{"attn_scale": 0.177, "extras": ["value embeddings", "hashed n-gram embeddings", "learned residual scales", "capped logits"], "lr_mult_up": 0.913, "decay_shape": "sqrt"}
Each number is 128 + 32 x the weight over its row's rms, rounded and kept within 0 to 255. Layers, rows and columns count from 0. Numbers have three digits each. The size before them is the row's rms in percent of the matrix's.

# layer 3 MLP up, 1024x256, rms 0.0889, rows 404-499, columns 192-223
123:094102127125219108113142095115100120131115155074134164150172158114088102139109145142196125134074
141:102128164131080115136153154071154186110132174102136115131103149135110098128132105113139172126132
094:051122102160148135138165151124120162125126144099134089101092127062141109080152115105126110210140
032:155129150083155147116185168152154123110106086114187144188050134148127084106075140157103123126091
099:182176119138118132076102101099075125116114144133150132085115149112162108103111112103115107110091
119:206113153161124132120147132139116122152161126122157054159095112115154201116128132096127091139096
132:132106126170161074134097126139165146105141144128129129155130116143168121116099182121092158158142
082:135105113151152132140152185085132174132174098109173148123112175205133103119092143142067191136079
094:056084119127180145122181145163123122085131195116123113135137158068119153158126072161150081142108
088:107101086130127136099153165137112129166181121137122131111117055075119111135113156131126107155116
034:093181104120132151140158093157104148108189067103078145103127078083108102170069064180104079072162
101:192143059133106098142161130094060126098183176137138131107169099128107141165123148167131186117135
138:115098125122132077142136115106109183150123112174110116123176151115076133093176067145139164140179
104:084139095144087157144162122148116097132091196094103152147207039124113135127092137110196135160107
122:116094163086131131044145072118119153205190131149164137115144133126100163050114141126136090141120
066:096151121159130144142150108130158058128118104130132133089113093109134127195101093092165134142129
116:154172180169151138139082138139125071153170088135182185104087155199135111151162120085135152132139
107:074125089103125174121165102143199133158159180124131080114101119156124112153132121115163109168135
112:083122089120146150130041067164148105112115117169083201096118087129122051115089151176107120166103
050:117154151093158148109095115190202123109131130161138127164090132145153139171089085086112134155157
091:136081192176133141140096135117116134111135179057111147111169055094135136132131155102137156136110
091:127110076132143135095162145129076138116081155141159056139118165126128122077079137123161130145077
103:062126137211135118107122114118068103118112095179143131100137115103111097157081148118124149110104
083:141141158101136147099117128127154161125121133157131149169134138137094129149141090136169114159156
091:164115176102134138081112183138164170108110109139158170154119127157079094093131156118112083109077
105:174117125080154102089149124102107158099151173105090095123161135138115145154140149123131144089125
104:127115170099141145111163111077155107148164140150138126044138188129119106141103174116148128128118
106:091150102099155159136161084147166147123192121174153141137114147143141205088100137164073178106133
102:130164119074172151132100134155127086076138115108051163174101180100106178174194136144154135141092
099:071152153111120072134129104170133111100101087091133154153145116077113182133150111129173102162193
117:158125163110081047112131138131114117157122128106148135128097179148165113128159062090111126185151
134:217136129146134152130123123135076146100133147167155149172168092115122094214159132167051161137073
057:194018111146095122192110137083119090126141150125124157123146061118128149135164091107095151102094
147:148132088061128161090133131104120095063138099099136138146106089119157088134152156141071123091096
109:090124177060153089126138108129116119084112188144139169150136180135113131181106179133101130152131
059:101128166086136139121096121140113043117120145121124101136099103129124108181130134151190128165154
119:111166161135103122097140146141102200111158163156108123168144075129176128109102099090167181134095
096:145136179136126062162109076095083122170062105140123098137096094108123112067116162136153113134121
082:166164111142115075138063153108077111146129164086105157125112133087116073179105122095126145043127
097:084139166086095157159124144125069184109133152137160106098127109097141143155163150149118125151092
089:118106131082155130126151160124129096169125174090076107115162117110140120137082125127100137122125
137:083078108165183146054145139140113105152164192171136106144162124088158121074071092143139148126114
129:124155117111167159101121165116087116203160153125126183093122128154110080099124155110175125124067
123:105084114153170121154091139147100076141120093141121050153098137068116094125148115065147143143143
103:145151162156108163103169141176112150123137086090138153161120069146157119111092110123147113164159
131:163157151166123122073109124142107117160106091101132086095121125122176105111199108131135126100112
093:175115189160078096127122099130168104163115164163125172126170089141110179115099144143058105095141
082:068158123178097141143120154145184115111093160119143129137089158144074081157127132116141202186150
054:164102084174140134131116138115107121138118081087117039149149089144079131120155163092116112138179
090:124082155136115058208097227094149102095162134095160149123120128135138106090137084177138147158137
098:148087181125111134128133080173112086071051155081182131175127090169144159121098101161104105157058
088:150141110098118124152070099145112148064094079132171143157141065077099127120187125123123119094119
100:115115074152085162125114159171089114075045183139135145196123114125090115122127142135129168115162
096:095111101192106073109093108143057163155090132176080195099149106107145137195173164141166169145166
094:102172199103114077100166105167173131131140208111145173140163093126068114084110106065136155156084
117:119157120080141168150144177159122144140150117109162161139173133136155122166122105110160120154106
103:137169143108123145185190168086172118114099139065147102078144107159090112104147157100185110127152
065:160152152111139131137113154100078149131142146169099120119154132136159115125095126136109102176113
111:101179101211124126149129179086135101104110162152149102154094112076145139046088123136158117109098
085:140133083125075147118039120174095115116078099115128111130098064134135110125129131112137082141075
082:145119090134145159050163143100148085110127153158212155105129135125132107069136155144102119126140
100:147151105100136130110137149152074144157117182173106162121167090109125113151117133094098125155115
107:179111177088136128180098099129092124176127100127118126127133120069148106118140097126122098146186
062:126158134191153140146085112158144153186066085111140119108166151123176091048101096055136138112122
085:092151109147100091083194148124065122088071150112133114089109138150148182100102110125141158125137
095:171190118132121156068168109113114164097124128125142080112128138163118148190163120148091121115151
096:186186101126144090138165137106079109153087115072122107209148153112139178157152139143127195136091
085:149143155134132103112133122138121104172120089125124097102119115123218084078116104096146108131107
097:122110162129100120143086120125103090119101095155122131149139081132075176079197146098140152161117
066:151133130077155103084105117112086109147119064143110151139127141080143100129130145136130129112162
099:123091152138087144129179123133127089147106165100178076147117189160166167202093101145140144118092
101:114060086153128126109071129107119124074122154088161094113156086178106121150137156095118191137203
098:107122097155122084116093160138137143120115143168148157112137117126192140114095163163149142135193
109:116152123091157057128150181155159144069095170118094130143107105120140127155102094116105125106134
046:099080126132130151101130127118116143180147106150116043138165124054067161108132099123121093108105
078:146095155183130085099178140098160156158133069115122095177135081137146138090111171084092172143092
083:154139081107068100148196063079092121120119099162145108141174157146120128115171146147149140133164
049:082128108077105071144145098138109118123131097096123152095172103188157090183130146119197054110092
096:105137122163139192122159178143148105101084131134156126068148137080132152109097142123109125103179
085:110136127138098153102080146073131141121124093102129091113107160168115177096095094138176158158137
104:110135144128162122145094133103103056136180143159155122140109106082174121122179056172077160107165
091:101137131175163116123141105109116121100076123131119135127180101170092123166095128137129140148115
080:176141145129113149097164110106179124157082135113111136183102165136155097141082177070132143146074
103:057100117165106081090053132087124115108118055147124096084148145154163061107142107134150063108138
059:150137160063081084142133167106099065054166143177142126151116112195113172139157110138109103123080
096:133145136108116102106123120143109097141122152131088163134075153150094155138130212109081129088179
078:075134130174129105021120136113101123131092102141127094145102129149136154101103136088081129143115
089:091120156131082121120174115111154105165125129112077115150101125151141078174061140161126206144146
113:129093142124181134148122095153135068085065143111164098138166121142159124160119143136173077084157
129:153174165102092169144158139137175117069115104072102114111140126119110148135133180163038133107155
080:081075200151085164109095132104119140169137097102141045159154109107110157099101087135178155105120
091:161154100135156139113175124148059146161135130122114125136165148039169161203178122168122145163122
111:152077100105125080131201084184112146075148128093123137172167117071173109129154104092109160135117
108:097147156082146116106116149138104134086125176119094112132147143134208080152089139160104167170124
094:111087137113098118175118146130144123139101090091110100071056136073104139117110175105087122135116
117:115152068101168162156126119177133103152111142134106092142087037141076080117079127093093126198187
# layer 3 MLP down (transposed), 1024x256, rms 0.0935, rows 404-499, columns 192-223
130:113146139134068153180114101160113193153150088103177124172148171158154177141152119083067147144191
132:118098146168178158138149184094080146177121131099176142114117086145097108105129153118190130086129
092:151151129135173097204202131109095138099114095118137182068115166175190127104105117109103115132105
026:159129114142070167133114150079144159158158066095142150130161110124156188156102083122107136134103
098:146128095093110105137118171132122164193120109078118165089133167112167125108104109128167099104120
107:142108161162134177101163084080107141137220140130104093135112137192173147098137099101171059132079
123:131145087112150086176095128091173146118078140155159115163101130166131152146104182120089131125100
093:107147101134103115179100143100155119122142091116047167154129112053094110096114105119128090083170
103:117136115124164112140153105126102117104036116124112143090122138137115126163145209099116107146137
088:180122056136135158124150119123144120132094133160109120106156091138106194202108075165163103118150
027:135154140135117168180132136083187095114156132109101096123065079147155106147186107126128147148086
102:134130106105112075170118136127186090075125099167140146081157172097178132084170149136170108137100
125:098072145111126112109112131174121126148145148184148078141136116102103082146091112108117116116119
112:088117138193153087111146098100116124110176103141111142150132090181156098131105119143164162142100
120:168132113102166130113130137085115171163135232114114073098060112123110095069129141119164137128070
060:123136153160113154116123115133144100119086200141105125089107116067079123153168152092157097166144
110:155188166116131143122069142103107077166138161086147132080092148160125148117184116078127126107164
098:133095114134111115131146059129150149156146132127133092115105129104133114083172136088125085197107
105:147100113107120137075063098129095128115128108168111167105211141120131134114141134126106142165110
052:098140171134176171116060152160107086118197135126194098163128149149220117156076114159133084090168
090:165126108149104124091110094117092094077133131123091125161098126121093143165159143128141084087121
088:117146122141118081114101192118110159108107122134113163149059091156106118117067176122172122127138
097:142086154126120162109092130142117115119160097134153091163175139135153156112125090079146096124124
092:128131137138080157139121118124110117098125083126119127141099159169144142088134066170162137140077
091:119106174166163162177159144080172151115158142137088138128141160174122072135130190156112121088125
108:144216150131105188091097147143129161123070159122147138057069074116093099126141179099118115164096
114:128142128093148117122169149137128115123149123158177133114136078133154142113078112099100106084150
123:169138140125140139164086138168151160124134187138125065144090151118087099192095174131084128137121
093:155090223125150126103109143112111161192119140108161137184071160229107124173191087088119139137073
098:077170122128148125116119146159119107113131125075120151159162149119110152163128146117136138104167
108:131154128128122105170083103160173131133072107092186153177077120114159167148176091123099097145149
119:163130155145180110091136097104144199105137166133130159184147098115096115198141081116105160149039
060:144082090171070175210104102091117111133051093111177184112101082149064108132150091154101163060184
125:183125138079123107086115120148111125123138179133144110171079159058115076122172135108142141125146
109:098125117114104127123146156125098156197112109152120099162158149160132027083160121078186116164141
056:150131143127126146096187211138126156159133157095170061115095091182157071115129133109106126158124
119:086148166170123141118178130098106129100144148114105096157070123139110103119053125090165158181161
087:123168159141111075204150103149116137142125120106122121168122154118103138080123188170103110141067
087:154179140154183098155099144114133144121121141135160103175132187085119084161130165187126185147121
119:081141174138099113101162151124101127130148101067013118133128088164140088156117107146144105139203
097:155144128122116125123235153058186093062086151160104171157172186143176108186133151146129154131129
141:075070101134126125159112121136160147119131026155118111177071097137090076074126128126129161175128
131:174118086122100121080170100102125153128149130138124118116105143183152167166114144154196121117159
120:103065101204196071171095094148203079153096097134149087182100168123133143135108073098139204122147
096:129097129101136159137175155138135143142124116127130151179208151172066089139136111093067149154117
126:163189155187112162104100130072147126135133137121133090098098139134156159116207123120156101106117
091:169182187078071129129136162141133117161170133137108115087060135132095155078110114123067105144142
090:136119133154100156130098153135124162107138199187117091145156109169120132128118195120083077119104
054:173046165132140100190188137129106127140153141112136024119093119111099078127142106165168139096127
100:126132104138137167060136078148118153066095138207154095136101095058069139177153112102115156180200
105:063124154089202091077068096086112095091101135129026206171145153115172109140133129088144067143121
087:090167074034135129167137170113145090116133136166132110132181164091097136102153196121090130120151
098:159125102134152123130169106089105121098109140055129171083109154095161179122163187147203148122107
101:119140084112086109108053099172146136117153060109159129088149116201134136175201095174096083129141
099:089093051204147167140176153186158157091140111140143122118083104196143078151087155163180133150150
133:149179086121155141163149074153102124101124080107150081136107086092112141088154134169174066120112
095:152164189088119157157163137085135161127128141061118090051142149148089087120138143104199081101095
061:074170144092109100119143192111125143087189211099104154083134166206111128117115192091135182162141
115:147107086158143130099150170078133124110159162098160100101152095138131115130105109134144110085170
087:118067114109187146171153185110162116135109135144104116111086078120153129102165155178119127109075
087:170135100155128096172158141154115154154080073172083104153070168068155119126085046163193130149117
108:176124137103085083174085069068212170148127130174118147146078108130113137170140086126140101131128
121:141053148089149133119121110177128157174143175108117134124136159168096128094124145197173137105145
058:119157165138101120106161137117128149128146114086139133140195146157071149147149097129120105090125
083:068103082170099136159131126140079097102102073110151119118167137134122091131079197162117118146169
102:115150116120131120158131151132162129090109112105134085079168172170138095132133194133089100165162
095:133159111133137025136114111112134169151095138128096154182155194139148134167132175152144152160142
089:132093096108139135156118129125124120100127079141104160135206059151150125084148119186174135141136
101:119165189104146072118103127117105201108101068114072119131132120133141145169103119105124150093103
080:125074108145106169154096123159071126111109227130169156158120119109110113158142167140142125071159
100:164095179122193097175205175126124165139082083129112122166109125182116121085118146107141205104131
097:080124126047123118112065099138150131140157107178182138176078170134137093116151138140111112143137
097:148126096119178115118079130112160151090200125198158137115102135172102120115101105157139168142082
105:157149155043150099136156184171179153104136126084093105113105104117123171143124103131115115143158
039:134147105152118158124101145096152177164100152075101066129158088105087124170129181085117113140136
073:113112118141106117087189087130186162123108127174143105124090124137154175147138147109148076120045
082:135111113129133112115141113128156133098151142113191130133075168151036093137122202188188107101217
048:138119154125108120199122166080121121183144185087095119091154119169115082133123118109085143255095
091:161146154157079132089131145125091106094150107117133126095096103161154127151133125098088126112127
082:165144142133124090152139135109115157117152103132080115159190128161123126095057148164170092150096
100:122140131148124093119153145141131144187169129116167138144181103079143053077154098167128127170134
088:167121108140128158122119156127182172132131143123102100132142086154177092096172121117166180071132
075:154138094124106136170173183117114090085090129032131133135118134137117148078115221130151148127088
100:089137164121116200102167131107068179096129163153134216154133149124166147212074156096107166106093
057:147118168166159136070099173166100099132114166123132172132141164159114069132188121115153106174117
098:160087100084123076194147076133172155188197138110121158062064120129120119072106159119116114157152
080:143158090131101240108111095157109167117112132092134097100123147113164119138170178200093078107156
093:066153117116133137117116116107110106134151131109160140131116079081099168173152104120170155070089
121:091151121100175140114099133076131101118097145078139162086213133169110084120092195140096079129074
127:113137144087078152105154216108129110106097155086124135157131189078113175151168171162125133086051
073:124092117122157118133087117054079166129126074147096121119084134126126130124117114165137129118162
095:118138147127139208096158112094153134162125149120142081099120078139148133126139118135161084145045
112:181117131142169114065110080143108122146128048128142119074135137080177200121128106111146056147095
112:110101166183086079084175200130185046166141112144152116097174102085139145106169193116145106066117
093:121098108116152181099094111110128102143073119120144121105119079088132118097098110132122113155148
120:126098108114132111121077150099189036127147188133140117147100196108147106146156123134158123147109